Weights of a small transformer language model: MLP 1728 quick GELU, 954M tokens.
Each number is 128 + 24 x the weight over its row's rms, rounded and kept within 0 to 255. Layers, rows and columns count from 0. The size above them is the row's rms in percent of the matrix's.

# layer 5 attention query, 576x576, rms 0.0215, rows 0-17, columns 192-383
size [ 99  94  87  82  90  91 100 100  93 113 115 112 125 134 103 125 134 117]
[[116 147 136 162 129 130 139 170 144 130 107  97  96 120 120 134 159 126 152 133 143 142  90 110 150 114 132 214 118 122 117 106 104  98 127 171 154 122 117 123 138 130 134 141  78 193 117 129 191 138 142 118 135 105 142 143 111  83 110 162  92 137 174 168 142 101 123 104 123 127 137  85 100 133 111 172 119  95 143 132 191  97  95 148 164 126 174 126 127 123  98 114 128 151 157 137 111  98  73 153 143 148 156 169 122 128 108 133 131 139 121 118 145 111 156  94  90 149 127 178 169 123 110 133 140  84 116 123 105 161 118 140 170 148 113 138 132 131  73 101 107 129 156 163 153 120 142  96 138 106 103  77 101 133 125 125 167 140 138 155 131 157 116 155 123 152 123 120 124 136 172 155 165 117 123 167 177 137 142 176 108 163 116  95  92 120 106 176 128 136 124 169]
 [122 130 158 117 100 165 130 116 125 112 135 101 113 130 102  92 116 170 132 109 145 132 117 168 114 154 128 171 120 151 122 105  94 121  88 145 154 119 111 127 174 135 132 104 120 162 122 125  96 122 114 145 111 141 130 133 129 142 130  93 139 107 107 155 149  87  77 161 113 136 123  81 133  86 142  79  98 136 135 114 166 118 132 143 140 139 154 175 105 162  96 115 100 138 134 126 150 160 178 137 143 179 105 129 122 144 128 142 144 135  67 146 122 122 120 113 164 102 136 125 139 144 122 150 171 143 149 149 111 182 114 116 159 127 148 124  98 148 115  98 113 144 123  74 139 157 132  98 172  54  97 125 147 129 132  78 121 123  88 146 132  87 119 139 130 125 148 176 135 157 112 124 102 129  93 145 126 126 163 169 119 126 119 136 142 130 132 122 130 165 154 132]
 [113 151 130 150  96  90 115 123  93 137 144 102 119  91 120 117 113 101 105 133 105 137  78 105  92 102 137 118 117 111 117 154 116 109 131 121 116 160 145 153  92 129 124 175 142 152  93 114 107 152 131  77 125 144  99 143 134 118 137 151 111 111 132 133 114 150 136  90 150 113 153 135 130 165 139 178 126 111 127 126 104 141 132 134 114 101 164  88 158 144 158 129 119 119 108 112 109 115 101 156 128 113 188 114 142  95 135 153 136 142 137 114 101 114 117 129 118 162 111 137 125  96 117  73  92 114 117 100 110 106 152 124  96 131 151 114 171 117 139 126 115 102 171 158 136  89 130 143  51 116 154 129 129 164  97 153 113 117 114 137 145 110 155 106 109 175  94 144  94  94 159 179 136 141 100 116 125 169 114 139 113 158 139 110 107 135 126 143 133  73 118 165]
 [137 114 110 119 137 150  91  87 172  78 150 138 166 137 148 141 149 158 127 131 119 115 180 100 128 154  97 155 127 108 108 135 140 147 125 171 121 132 125  93 161 107 141 111 100  95 156 131  93 148 154 137 127 120 121 104  92 117  92  94 115 112  92 122 131  90 156 125 125 130 123 124 146 108 136  88 115 148 120 108 104 125 120 170 128 149 101 156 105 131 114 169 120 136 156 123 150 173 158 155 137 151 114 155 130 139 106 129  89 134 141 174 122 161  87 113 145 117 120 111 119 153 147 130 124 144 135 141 135 133 109 143 126 125 134 135 122 130 121 109 143 114 110 111  80 155 130 133 171 115 120 138 115 122 151 131 128 119 114 172 135 140 154 107 139  79 120 161 172 180  91  80 116 118 138 114 134 105 161  97 121  93 147 122 126 160 160 118 133 115 111 124]
 [146  99 106 164 110 114 156 105 153  77 134 159 132 118 127 101 160 141 107 112 152 156 156 144 109 124 123 146 108 128 124 122 127 121 129 121 128 127 140 128 168 133 156  99  96 149 184 158 123 173 156 134 168  91 123 143 112 106 104 127 116 133 134 121 145 129 137 127 126 146 124  93 167 130 123 183 116 171 132 164 131 136 130 161 138 132 129 115  76 141 106 133 110 139 112 114 137 146 169 144  85 145  76 108 159 177 102 139  97 143 147 129 135 113 136 124 158 119 159 184 104 177 160 108 129 126 143 139 128 133 113 130 110 111 107 149 106 120 132 125 144 131 110 150  92 127 112 122 116 174 153 145  93 111 144 119  96 160 108 124 126 109 104 115 143 102 119 115 191 172 133 108 163 120 102 129 132 156 123 114 160 147 103 126 143 134 124 131 141 136 140 135]
 [136 130  82 162 136  66 143 124 161 122  72 189 176 167 119 126 172 130 111 134 143 154 146  58 130 143 101 179 100 123 151  96 159 126 119 139 127 119 138 105 128  98 153 152 105 135 160 148 171 137 140 122  90  96 128 116 121 132 149  47 113 161 139 124 120 112 203 183  95 126 117  70 114 151 138 108 129 129 173  91 157 162 136 126 133 145 107 134 101 142  94 126 134  93 157 145 141 187 152 132 101 138  69 134 146 125 108 177 133 116 138  72 149 126 131 112 137 125 168 117 160 158 144 155 150 123 163 137 126  98 132 143 135 107 100 136 127 117 152 131 144 116 122 141 153 124 118 147 118 130 164 152 152 106 125 136 143 120 142 166 118 138 123 148 136 111 157 143 150 152  92 140 160 108 116 119 143  82  94 113 120  85 135 113 166 131 114 152 158  97 123 130]
 [105 128 159  75 128 178 115 128  70 144 116  88 131  89 119 127 111 135 156 115 138 104  86 187 127 145 163  89 187 123 122 136 135 155 146 120 107 114 100 141  86 130 124 115 149 151 109 115 124  84 104 118 147 143 100 177 126 156 120 161 139 107 164 121 158 116  53 126 171 131 150 157 117 150 107 120 139 130 140 132 125  77 100  92 119 138 156 132 155 128 148 134 172 142 139 126 100 124 113 169 161 120 155 134 103 152 135 128 145 131 126 128 131 130 123 136 117 135  71 146 147  80 117 103 125 154 147  76 111 142  99 149 140 168 107 146 129 118 170 142  84 134 156 119 143 141 125 141 147 126 131 113 140 142 108 109 122 127 153  94 122 114 128 131 123 137 134 161 101  89 133 150  98 116 130 119 105 126 142 103 106 156  92 105 148 144 131 127  65 123 107 157]
 [131 119 123 139 105 128 151 113 141 131 146 136 140 128 100 105 118  93 130 114 143 136 140  76 134 121 134 133 126 142 117  89 141 104 111 144 115 105 126 118 178 111 139 157 116  98 178 129 106 161 177 149  93 108 185 129 134  85 139  90 135 103 107 116 153 159 157 153 123 132 115 111 124  98 176 124 137 152 119 135 105 171 162 156 144 123 123 110  99 124  91 160  94 102 117 135 156 112 127 121  99 129 106 148 115 149 123 175 105 125 180 123  89 141 113 144 171 119 137 143 122 119 143  72 138 113 169 100 107 135 135 117 116  87 111 131 143 127 102 114 117 154  88 151  91 107 135  94 113 165 137 148 121 131 121 131 154 118 112 145 170  90 134 137  56  89 129 128 162 132 120 121 128 119  91 125 128 145 129 159 149 121 112 172 118 130 109 133 190 122 133 119]
 [115 117 160  85 106 146  86 138 101 129  93  90  89 128  87 146 112 190 142 115 110 142 130 153 152 146 142 116 170 149 135 164 113 126 159 144 105 118 125 149  80  89 141 115 142 154 121 122 119  87  74 116 162 126 116 158  87 174 138 142 146 158 122 104 161 114  84 129 161 139 129 114 115 143 129 109 119 128 142 147 144  95  98 126 130 162 141 130 163 138 132 115 157 102 142 124 102 137 139 147 125 123 130 121 121 144 112 124 150 123 106 153 131 146  87  85 109 126 138 108 148 139 144 134 124 156  93 118 120 105 132 125 100 159 104 125 111 136 167 178  99 138 133  87 163 112 128 149 165 127  99 132 157 161 147 143 110 121 131 116 121 170 118 132 153 100 156 137 123  96 122  85 129 125 163 124 138  93 133 105  82 136 134 130  91 124 132 109  93 129 142 145]
 [ 85 124 135 117 164 136 120 102 145  96 125 125 141 158 110 144 155 169 142 151  92 153 113 136 138 133 159 146 132  85 113 141 119 142 166 132 138 148 102 152 140  97 110 127 117 148 141 128 154  74 117  91 172 100 113 147 106 116 170 122 147 145 168 146 124 128 116 132 133 101 121 111 145 103 140 137 145 142 164 128 161 134 108 124 137 192 136 152 123 154 107 112 161  95 117 113 119 181 116 130 143 103 107 158 120 131 115 146 138 139  80 140 133 136 135 134 139 111 151 101 159 163 142 137 145 145 128 143 109 117 101 131 128 144 123 154 151 117  76 111 126 112 129 113 125 150 155 126 162 141 173 122 157 127 142 114  99 150 138 109  99 138 123 146 162 126 146 161 125 134  97 135 110 119 176 154 149 111 103 149 105 166 139 112 154 181 132 160 115 151 161 124]
 [142 158 127 145 135 140 141 117  99 151 119  97 117 132 162 124 105 162 102 149 113 153 185  93 161 117 129 139 155 114 123 107 164 156 130 120 133  85 108 148 178 141  88  93 114 133 149 140 148 123 159 152 122 130 105 136 126 106 129 102 160 142 128 149 105 116 130 160  99 141 130 107 148 104 135  92 165 142 145 180 129 139 144 134 119 139 113  78 132 158 136 102  80 100  99 171 144 100 126 149 116 150 138 120 135 130 121 103 116 165 104 151 129 119 125 167  82 105  99 120 146 167 147 102 166 110 102 196 155 160 138 112 129 111 121 152  90 145 156 112 131 114 100 126 117 147 129 119 112 152 123 145 112 122 110 138 155 133 150  95 150 112 110 128 111  86 131 138 172  78 124 133 130 102 112 143 107  83  98 101 104 173 129 130 151 122 133  98 164 143 177 131]
 [ 94 130  93 175  97  73 131 124 147 114 142 149 130 111 183 120 186 113  93 170 127 128 125 113 124 140 130 126 133 113 107 100 141 135 145 144 119 200 114 156  93 127 140 168 109 114 135 145 106 163 182 136 131 123 159 129  95 109 148  88 112 136 136 115 183 140 111 115  91 136 110 102 116  80 103 143 118 124 178 157 192 131 125 126 136 120 121 112 100 117  90 124 137 151  99 103 114 155  97 120 109 123  48 135 135 146  97 167 158 112 120 140 130 113 151 135 149 139 139 156 129 173 144 157 171 127 127 133  94 147 141 139 160 141 129 150  74 138 109 115 167  93  93 125 111 126 141  97 106 132 126 135 102 120 170 159 195 123 137 199 131  76 120 121 152 132 175 164 143 161 124 128 159 125 115 132 120 154 114 112 125 107 127 131 143 126 136 147 168  89 166  94]
 [127 113 174 135  87  96 151  91 112 145 107 121  89 118  76  74  72 100 165  74 135 127 138 135 127 161 113 137 112 106 126 117 167 137 108 134  87 128 123  78 100 122 115 153 157 160 135 122 170 139 100 171 131 151 150 151 132 128 121 130 123 116 144 114 174 155  70 119 151 131  87 100 100 141 132 147 117 152 119 110 138  89 117 148 135 135 104 108 155 121  85 136 133 111 118 114 113 121 105 166 126  82 147 121 119 117 143 144 121 160  96 137 116 132 111 108 115  94 148  69 176  95 130 120 143 121  95 111  90 120 142 105 152 132  96 115 161 120 127 118 124 134 140 123 157 106 124 125 167 138 148 101 140 110 130 110 140 134 120 127 156 106 139 116  72 114 141  78  84 138  81  75 120 161 151 113 123 102 122 144 182 161 114 142 115 113  79  95 121 128 121 124]
 [143 121 128 120 138 130 113 151 178 149 139 123 149 116 121 112 133 122 137  97 133 120  67 157  88 129 142 105 103 126 148 126 147 149  82 119 106 158 170 147 162 123 114 156 143 122 124 105 126 155 124 152 140 118  95 158 159 114 102 169 123 113 163 147 161 149 126  97 106 100 148 180 148 135 108 174 117  94  91 144 116 139 125 119 139 123 145 157 115 105 148 142 135  81 101 103 125  98 159 143 135 130 111 123 139 128 159 145  80 106 198 147 110 155 142 110 174 124 131  84 120 141 110 150 120 117 117 141 113 151  60 140 106 161 161 103 161 114 118 145  83 113 139 157 125 125 131 110 114 120 141 118 116 103 144 134 101 128  91 166 123 156 117 145 147 171  88 114 133 149 151 118 149 152 108 191 160 165 130 160 167 134  90 125 129 126  86 166 147  84  98 172]
 [168 143 151 176 119 145 129 125 171  79  97 146 112 122 149 139 137 109 151 151  90 131  97 112 133 112 179 134 105 157 146 117 113 130 135 159 131 163  96 142 123 142 117 156  90  89 141 156  94 136 122 117 160 128 138 145 189  89 115 138 119 128  88 121 113 104 109 105 122 159 128 136 139 160 134 132 110 139 151 156 131 106 126 174 146 104 158 128 116 150 140 142 126  90 119 127 115 179  80 124 113 139 125 150 152 168 110 140 135  77 129  99  88 100 107 127 132  90 131 114 152 141 100 150 139 118 108 163 131 112 138 128 121 127 142 152 144 112 109  97 170 119 118 141 179 143 144  86 129 174 123 147 142  96 132 125 114 122 122 140 103 103  89 124 150 151 185 126 153 155 119 119 143 139 128 118 111 169 110 124  21 103 159 119 132 156 133 130 127 129 140 182]
 [114 154 162 103 150 162 123 151 121 136 117 122  72 124 135 173 129 167 111  97 103 119 118 148 104 126 171 108 130 141 130 118 116 150 117 109 109 145 104 173  72 146 143  89 132  79 101  86 151 120 163 107 159 102 118 140 113 140 143 173 149 117 118 119 101  89 125 119 160 154 175 145 148 129 124 166 128 120 169 133 134 118 139 135 113 120 142 156 133 141 141 117 156 139 165 112 102 138 134 104 102 109 129 105 169 115 122 103 114 110  91 120 122 100  95 148 105 201 134 130 126 123 143 114 124 153 117 109 141  94  62 115 110 137 136  88 127 116 179 128 142 142 141 120 135 124 126 107 117  99 123 133 128 126  91 109  96 138 129  60 125 141 128 123 143 101  54  93  94 150 165  76 102 138 144  85 141 118 120 122 152 127 133 102 144 108 148  92  78 148 128 118]
 [ 94 148 108  93 149 129 142 157 140 156 163 149  97 124 130 119 164 135 157 156 158 144 178 131 114 157 106 126 103 139 117 173 132 138 171 136 130 113 110 116  80 156 119 114 111 114 123 117 127 106 152 131  75 150 145  91 122 169 131  71 101 166 100 132  90 141 145 144 144 118 127 103 108 160 119 123 106 114 101 143 129 133 113 139  99 111 127 137 139 117 174 123 126 103  89 150 142 113 103 143 114 155 123 122 129 169 163 122 116 142 114 124 105 116 125 140  88 139 124 140 159 133 167 126 113  88 158  68 100 107  92 151 165 124 124 119 122 156 116  89 116 114 121 127 140 150 117 134 131 144  63 130 115  89 146 122 124 133 154 120 118 170 169 139 161 115 112  83 173 152 125 119 118  76 152  90 170 133 145 105 105 124 124 134 143 140 104 126  90 101 134 107]
 [100 115 132 116  96 122 105 160 106 144 127  99 194 136 118 104  84 133 119 119 157  91 102 121 114 136  93 134 111 133 130 151  95 158  94 101 119 122  97 118 170 107 128 148 162 105 140 126 104 118  82 110  82 132 123  94 156 144  97 174 106 127 136 131 150 133 120 103 114 108 128 173  98 137 144 134 131 107 127 138 101 116 154 131 141 153  93 117 132 102 139 155 143 133 154 127 131 115 128 134 169  90 154 132 142 121 143 115 116 149 173 160 122 127 119 100 169 138 151 114  91 115 129 157 112 180 154  81 179 132 153 171  87 103 128  77 156 148 120 116 122 133 129 128 116 126 115 129  95 113  92 158 116 139 135 176  86 121 102 154 136 125 169  80 136 152 128 116 130 143 110 123 142 163 125 126 103 153 152 128 158 108  78 161  68 122 132  73 118 109  98 126]]
# layer 5 attention key, 576x576, rms 0.021, rows 0-17, columns 192-383
size [101  97 102  91  81  85  88 102  83 131 124 104 114 125 118 134 130 111]
[[154 156 128 144 125  97 121 118 102 145 126 100 128 122 114  93 143  84 142 136 148 115 125 144  69 178 136  93 104 106 131 167 105 139 103 134 117 130 114 103  73 143 115 149 164 122 118 103  99 133 100 131 162 126 138 119 159 177 156 159 152 118 114 134  81 138 104 148 109 125 122 162 158  95 131 129 121 129 173  99 116 128 141 148 124 110  90 120 146 131 156 109 162 112  97 101 100 163 162 116 147  97 125  99 118 114 171  93 108  96 117 125  99 146  75 150 139 117 113 116 116 110 144 133 140 162 130 122 105 101 142 127  78 151 123 122 121 173 187 117 167 129 117  82 146 164  64 154 129 151 157 166 134 120 102 112 158 123 122 107 113 137 133 113 116 125 140 144 127 113  77  62  97 115 134 114 111  96 116 137  99 136 153 149 137 131 151  95 131 161  93 108]
 [134 107 165 131 141 163 119 120  92 169  86 133 110  88 154 138 105 130 145 136 101 118 161 195 132 123 120 142 122 113 113 125  91 155 147 116  78 170 136 101 153 117 114 158 116 114 156 121 148 153 119 105 153 132  94 148 136 110 149 122 141  89 106 149 143 186 118 129 117 130 170 150 169 109  31 137 114  70 133 149  89 113 137  94 112 138 100 123 158 158 160 135 105 127 112 101 112 113  92 110  97 122 155  63 159 127 113 120 122 129 132 134  80 179 139 132 117 144 118 178 129 130 115 109  99 166 114 132  95 135 113 116 126 147 160  75 162 137 186 146 101 118 146 136 132 177 146 149 131 119 150 128 108 129 112 120 110 111 135 113 147 125 114 113 131 105  95 125 104 105 158 104 105 138 132 135 145 106 189 121 113 117 141 140 133 131 125  92 123 140 105 170]
 [123 111  90 144 168 107 129 153 151  99 148 149 121 176 111 130 162 123 140 128 133 129 140 152 187 115 134  84 101 115 125 121 115 126 137 105 179  89 103 102 145 133 144 132 127 154 132 164 154 160 134 133  92  75 155 139 110 127 116  91 112 146 178 152  96 112 101  89 152 106  72 111 103 142 165 133 152 183 133 146 170 120 155 107 153 110 139 115 114 101 122  96 132 148 151 118 122  99 114 106 127 126  77 147  93 112 113 138 156 119 141 132 173 105 175 134 106 116 145 134  88 136 101 130 128  73 175 142 150 130 173 117 155 123 117 163 100  92  98 155  92 155 111 146 150 101  91 123 123 104 133 109 156 136 159 123 128 150 148 147 134 138 131 143 118 161 162 169 133 145 135 119 125 134 119 129 123 138  92 170 145 143 110 131 124 120 149 173 106 113 131 145]
 [152 150 189  98 125 151 145 157 131 163 167 137 101 104 147 158 102 105 119 136 135 128 135 124  77 149 126  95 136 162 148 155 117 154 123 123 102 156 163 137 124 161 125 139 161 111 115  95 139 115 106  94 145 135  83 118 182 146 101 179 119 160  92 128 107 140 137 123 112 111 118 182 154 160 105 117 125  92 118 113 120 129 100 129 103 148 128 152 143 151 171 151 154 124 112 133 119 158 150 159 155 144 177 148  85 123  76  61 141  89 140 118  97 145 126 119 148 152 104  93 185 107  97 130 125 137  92 156 125 120 135 171 142 161 148 127 115 174 144 110 135 143 131 115 150 141 129 125 151 159 114 107 116 189 107 107 133 119 111 141 123 116 139 152 117  91 100 101 131  67 120 115  94  77 152  93 143  88 173 177 127 138 116 129 120  95 150  82 125 154  90  95]
 [129 136 123 101 138 122 148 148 101 134 131  97 142 154 107 117  96 187 133 150 156  97  75 128 121 158 150 181 158 153 146 144 113 117 103 138 138 116 138 102 138 168  68 117 171  87 114 134 112 100 121 141  97 114 128 119  84 141  96 136  73 123 127 148 120 104 138 154  97 103 128 101 100 115 186 134 130 110 146 142 180 126  91 129 119 141 122 139 180 122 128 103 129 148 164 156  91 144 101 141 159 155 139 150 121  83 159  85 127 130 106 154 126 105  94  88 158 170 108  90 128 150 105 123 145 100 155 106 142 142  91 107 137 133 139 142  69 127 125 110  78 143 121 110 169 136 146 155 150 152  83 129 102 106 142  79 154  99 121 148 124 165 126 151 133 135 163 134  84 123  98 165 118 140 164 140 126  97 134 144 120 105 143 141 130 112 131 128 129 130 118 156]
 [171 122 158  97 162 154 134 146 106 139 150  92 129 125 156 161  99 128 121 144 146  80 113 132  93 147 146 140 166 147 142 154 113 139 126 119 125 157 106 131 150 180 117 109 119 116 143 118 134 127 120 146 139 201 101  85 126 148 107 169 128 147 111  87  91 119 119 146 147 107 121 161 130 155 131 159 147 124 116 115 135 137  90 135  61 115 119 147 194 112 161 132 142 130 126 155 126 120 119 151 171 168 147 119 112 108 136  78 131 106 162 110 130 107 150 124 148 147 100 125 119 135 156 147 155 111 108 152 139 143  89 139 146 181 118 141 118 163 124 127 131  97 100  71 129 129 122 130 151 173 120 103 105 124 119 108 113 131 128 138 108 169 137 139 135 135 112 139 133 164 110 116 160 127 155  98 147 108 174 120 132 142 140 117  97  99 150 102 114 145  85 123]
 [ 96 121  92 144 129  78 113 141 158  78 141 165 122 113 148 131 149 126  97 111 123 136 167 121 122 151  91 137  89 130 103 129 132 145  95 133 148  91 101 179 163 114 145 154 130 114 112 132 122 133 153 155 114 112 156  82  98 132 113  92 133 136 104 117 123 114 141 142 104 100 115  87 112 116 132  74 149 140 104 160 124 148 170 128 133 159 115 136 128 153 116 114 157 157 117  86 139 129 129  82 142 121 103 138 163 131 189 143 129 184 117  93 166 131 130 147 110 102 164 156  80 155 129 148 125 132 132 129 125 109 141  90 114 130  97 142 130 161 150 115 172 123  77 126 123 113  85 138  93 127 130 125 157 118 108 160  94 180 125 123 153  96 112 116 145  99 163 122 134 112 138 117 164 137 122 134 110 140  98 147 116 135 162 127 141 151 145 136 125 129 164  82]
 [119 116 157 116 146 145 140 142 141 134 110  78  91 123 133  86 169 163 144 141 150 142 113 117 145  85 145 153  97 147  84 114 155  83 141 128  85 109 144 119  98  82 121 123 126 117 104 175 168 100 113 155 146 132 137 155 104 133 147 106  87 125 117 126 158 140 159 126 148 153 145 138 124 123  87 142 115 119 105 137  83  73 125 123 143 102 155 121 130 111 112 163 119 136  98 128 112 167 109 112 143 112 138 103 102 154  63 176 125 139 138 148 138 136 174 117 140 134 145 149 139 154 140 123 161 107 154 135 112 151 140 100 173 142 176 131 100 104 131 154  82 126 153 125 150 125 144 116 132 102  93  69 104 107 159 119 155 111 168 127 146 143 126 120 153 140 154 141  80 148 167 153 134 133 108 122 122 158 137 181 112 137  98 145 143 132 121 142 136 116 141 131]
 [124 110 110 131 143 121 134 115 118 157 165 156 152 141 160 138 160 109 108 172 143 141 120 148 121 139 125 139 152 160 124 166 120 133 128 100 155 121  98 142 130 175 104 145 167  93 100 111  89 116 117 120 110 139  84 131 172 128 116 118 112 122 126 129 108 125 112 137 106  97 140 179 145 125 122 168 120 114 126 123 133 184 109 161 109 119 123 146 124 142 194  97 138 125 131 131 123 145 112 115 167 182 125 127 147 132 191 120 139 110 124 130  89 133 115 137 167 170  83 131 107 118 111 157 131 142  91 169 160 131  91 150 103 166 139 114 151 161 173 113 154 107  92 133 120 158 169 168 125 160 143 125  99 140  81 155 113 133  77 145  97 125 144 126 145 133 128 123 144 163 136 159 119 102  86 126 141 146 132 108 131 130 154 109  98 124 119 132 130 132  99 140]
 [141 108 104 114 178 129 123 147  93 163 125 131 130 177 117 145 134 121 139 102 132 104  96 125 129 148 105 134 167 109 131 141 103 156 108 116 166 143 118 167 138 178 123 121 145 153 134 125 150  84 115 102 135 124 124 132 157 146 137 134 142 128 156 163  78 122  97 141 118  95 114 140 134 130 141 108 134  95 140  78 146 179 133 120 148 161 114 132 121 103 110  54 165 128 149 135 108 126 116 125 133 112  96 151 121  99 158 117 125 130 154 131 135 110  92 114  88 166 132 118 139 115 160 173  91  76 140 152 129 136 102 106 143 163 128 149 125 142 116 130 153 109 103  92 150 161 117 112 194 117 106 102 132 121  91 136 134 170 130  99  81 175 127 182 160 158 100 119 129 147  84 135 124 141 137 142 122 101 101 123 143 140 129 121 126 139 139 118 104 150 125  87]
 [139 117 126 122 160 117 144 159 124 117 145  94 124  86 143 151 107 133  91 168 126 143 159 158 160  92 141  96 132 143 139 125 157 123 136  84 106 119 136 182 138 136 128  62 111 101 128 107 133 103 129 122 133  97 133 145 124 143 115 148 110 154 171 141 160 127 130 145 157 130 150 125 127 163  57 133 110 107 138 157 125 137  77 139 123 113 120 128 150 128 112  92 107 104  97 165 130  92 133 135 118 104 125  70 132 165 124  86  82 148 118 121 128 175 101 155  64 110 137  89 158 187 161 121 131 140 111 117 149 121 124 107 169 108 134 117 127  87 164 152 123 105 148 154 152 158 132 143 119 150 150 130 112 105  98 106 139 135 192  63 178 159 101 113 102 118 120 127 166  90 119 121 102  83 104 106 125  97 134 137 185 144 112 122 140 116 144 134 122 137 157 118]
 [144 159 120 152 123 123 152 125 130 108 165 105 101 125 134  70 151 152 120  87 100 116  47 115 117  86 144 147 138 113 106  90 113 126 133 148 116 133 120 103 147 100 138 149 122  97 121 136 127 139  79 135 145 155 121 114  92  86 131 133  79 141 160 122 149 109 167 120 137 175 153 149 119 105 133 155 163 171 134 143  93  71  94 125 144  98 150 124 118 140 108 124 112 137 141 151 147 144 122 135 117 115 169 146  85 113 103 117 124 126 152 146 153 110 143 108 150 121 122 139 113 118 171  81 181 170 123 143 146 119 151 133 142 117 143 118 132 122 110 116  98 110 171 121  83 146 151  93 114  92 118 130  80 146 159 139 146  80 108 144 147  97 131  69 171 130 131 145 120 155 130  96 123 138  96 110 105 187 143 146 146  72 126 132  98 119 123 152 140 101 144 150]
 [123 132 164 131 119 113 115 122 106 119 130 145 121  96  82 110 120 113 151  77  78 111 108 125 128 126 124 110 118 140 140 142 139  69  98 106 102 155 156  83 119 144 109 131 182 132 156 107 151  90 152 163 141 149  92 139  69 114  97 125 160  98 120 128 133 118  90 155 105  99 116 111  77 124 136 132 137 137 111 105 155  85 101 178 168 143 136 136 143 110 109 144 162 112 153 101 115 186  89 132 132 149 127 179 115  77 155 132 125 151 167 118  76 122 113 111 164 112 158 132 119  97  99 114 123 148 121 113 121 165 144 105  89 129 142 118 110 139 114 125 131 149 135 135 105 114 104 123 119 161 185 166 146 127 111 144 137 116 121 169  99 103 159 123  98 112 138 116 157 159  83  96 166 139 131 159 109 138 139 157 130 147 106 110 146 124 138 125 133 145 107 120]
 [146 160 166 109 113 125 149 132 169 144 144  83 147  95 139 109 111  82 128 115 114 131  90 136 131  87 158  96  92 118 181 106 135 142 106 134 106 106 129 174 139 103 128 132 146 123 146 136 135 121 115 159 138 106 125 143 136  99 140 145 142 133 173  97 149 112 101 116 129 128 130 170 150 101 104 143 129 119 108 145 110 152 116 138 191 128 152 106 129 118 125 134 131  90 106 119 120 101 145 167 150 135 148 148 131 132 149 137 115  87 146 161 131 136  87 100 150  85 162 103 143 145 131 151 128 107 116 180 111 121 126 138  67 156 145  86 129 139 131 113 131 109 136 173 141 114 116 120 102 131 122 162 138 133 120 124 127 103 122 152 156 146  79 116 148 161 105 129  98 162 110 134 168 124 131 174 112 130 149 165 125 122 111 133 124 126 106 173 122 103 145 166]
 [166 112 144 147 123 126 108 102 146  70 102 130  77 126 141 159 167 123 141 126 149 112  94 108 131 104 180 123  78 139 140 167 116 121 100 142 105 138 139 101 153 114 142 171  98 151 112 126 133 138 128 147 154 122 189 178 131  74 103 114 107 109 114 129 153 106 141  81 166 146 134 124 116 130 112 139 125 144 159 119 133 121 132 127 132 141 181 128 107 122 114 124 135 105  99 145 122 178  68  68 111 151 145  94 123 147 104 179 128  79 105 115 111 128 128 118 137  84 174 122 141 106 104 147 138 132 141 128 115 101  75 123 138 134 152 128 139 103 109 141 143 137 171 124 161 111 121  98 100 166 137 125 153  90 144 128 103 165 108 111 118 111 105 175 176 183 130 136 128 112 125 151 133 127 112 117 158 140  90 125  65 141 121 126 156 134 113 135 134 133 149 151]
 [ 87 123 128 108 143 136 128 152  84 122  95 135 123 143 112 144 143 107 126  99 108 130 125 150  93 141 130 126 124 169 106 143  97 121 102  86  96 134 130 152  98 123 129 147 139 108  88  80 155 125 137 134 139 119 111 122 128 125 126 189 128 161 125 142 107  97 100  99 121 121 155 147 180 110 156 137 159 139 177 128 124 126 170 106 114 132 101 125 113 126 139 129 153 134 158  84  97 152 121  91 135 116 141 108 170  92 148 151 120 130 136 122 113  89 132 111 151 220 147 131 110 123 127 126 134 166  93  78 163 102  93 148  98 111 131  94 148 160 180 128 105 152 137 110  96 132 123 133 125  86 150 139 101 122  97 116 125 140 105  75 119 139 148 161 153 139  90 127 117 141 149  91 172 151 124 124 142 149 108 110 168 131 141 122 126 108 141  99 100 111 127 111]
 [ 88 178 118 115 128 113 166 140 117 130 141 147 139 173 137 116 141 149 128 155 132 151 147 123  89 132 101 115  92 112 125 160 130 157 126 115 136  91 102 121  73 150 128 108 128  83 123 122  93 141 172 145 104 130 156  99 115 148 141 124 120 134 109 132  81 122 110 139  95 140 146  78 127 136 160 107 113 133 131 132 176 143 122 144  91 104 110  98 129 126 150 117 142 118 111 149 141 106 107 137 117 173 130 107 140 158 165 129 131 128 133 117  84 104 125 148 103 160 118 132 118 119 152 101  97  76 161  74 123 124 122 159 147  83 129 137 122 141 141  83 136 128 104 130 144 150 117 106 132 103 109 152 125 114 119 120 118 143 131 151  94 130 156 124 171 124 117 108 148 171 137 138 119 117 138  92 152 160 114  97 104 115 125 129 144 148 126 151 111  90 144  87]
 [125 105 145 136  96  97 104 141 120 118 105 118 169 140 136  87  86 110 126 134 139 129 128 112 159 132  75 125 125 127 112 147 124 142 116 132 114 141  91  96 163  80 135 151 154 151 138 151 110 130  92 129 104 144 146 115 145 132 125 152  97 129 111  84 169 129  94  70 125 133 123 136 102 129 108 128 135 148 123 135 119 135 172 103 145 151 103 158 137 123 158 133 125 103 142 134 143  93 119 132 145  80 147 147 149 122 132 164 111 154 160 174 146 117 134 114 163 154 140 150  94 108 131 128 151 173 170  74 140 119 117 172  92 104 107  95 179 153 123 157 108 142 116 114 109 105 132 163  96 102 125 132 137 130 139 154 117 122  95 159 152 120 164  60 116 133 155 110 132 113 131  85 170 176 102 151 106 113 160 125 174 128 105 155  88 131 101  95 146  98 110 150]]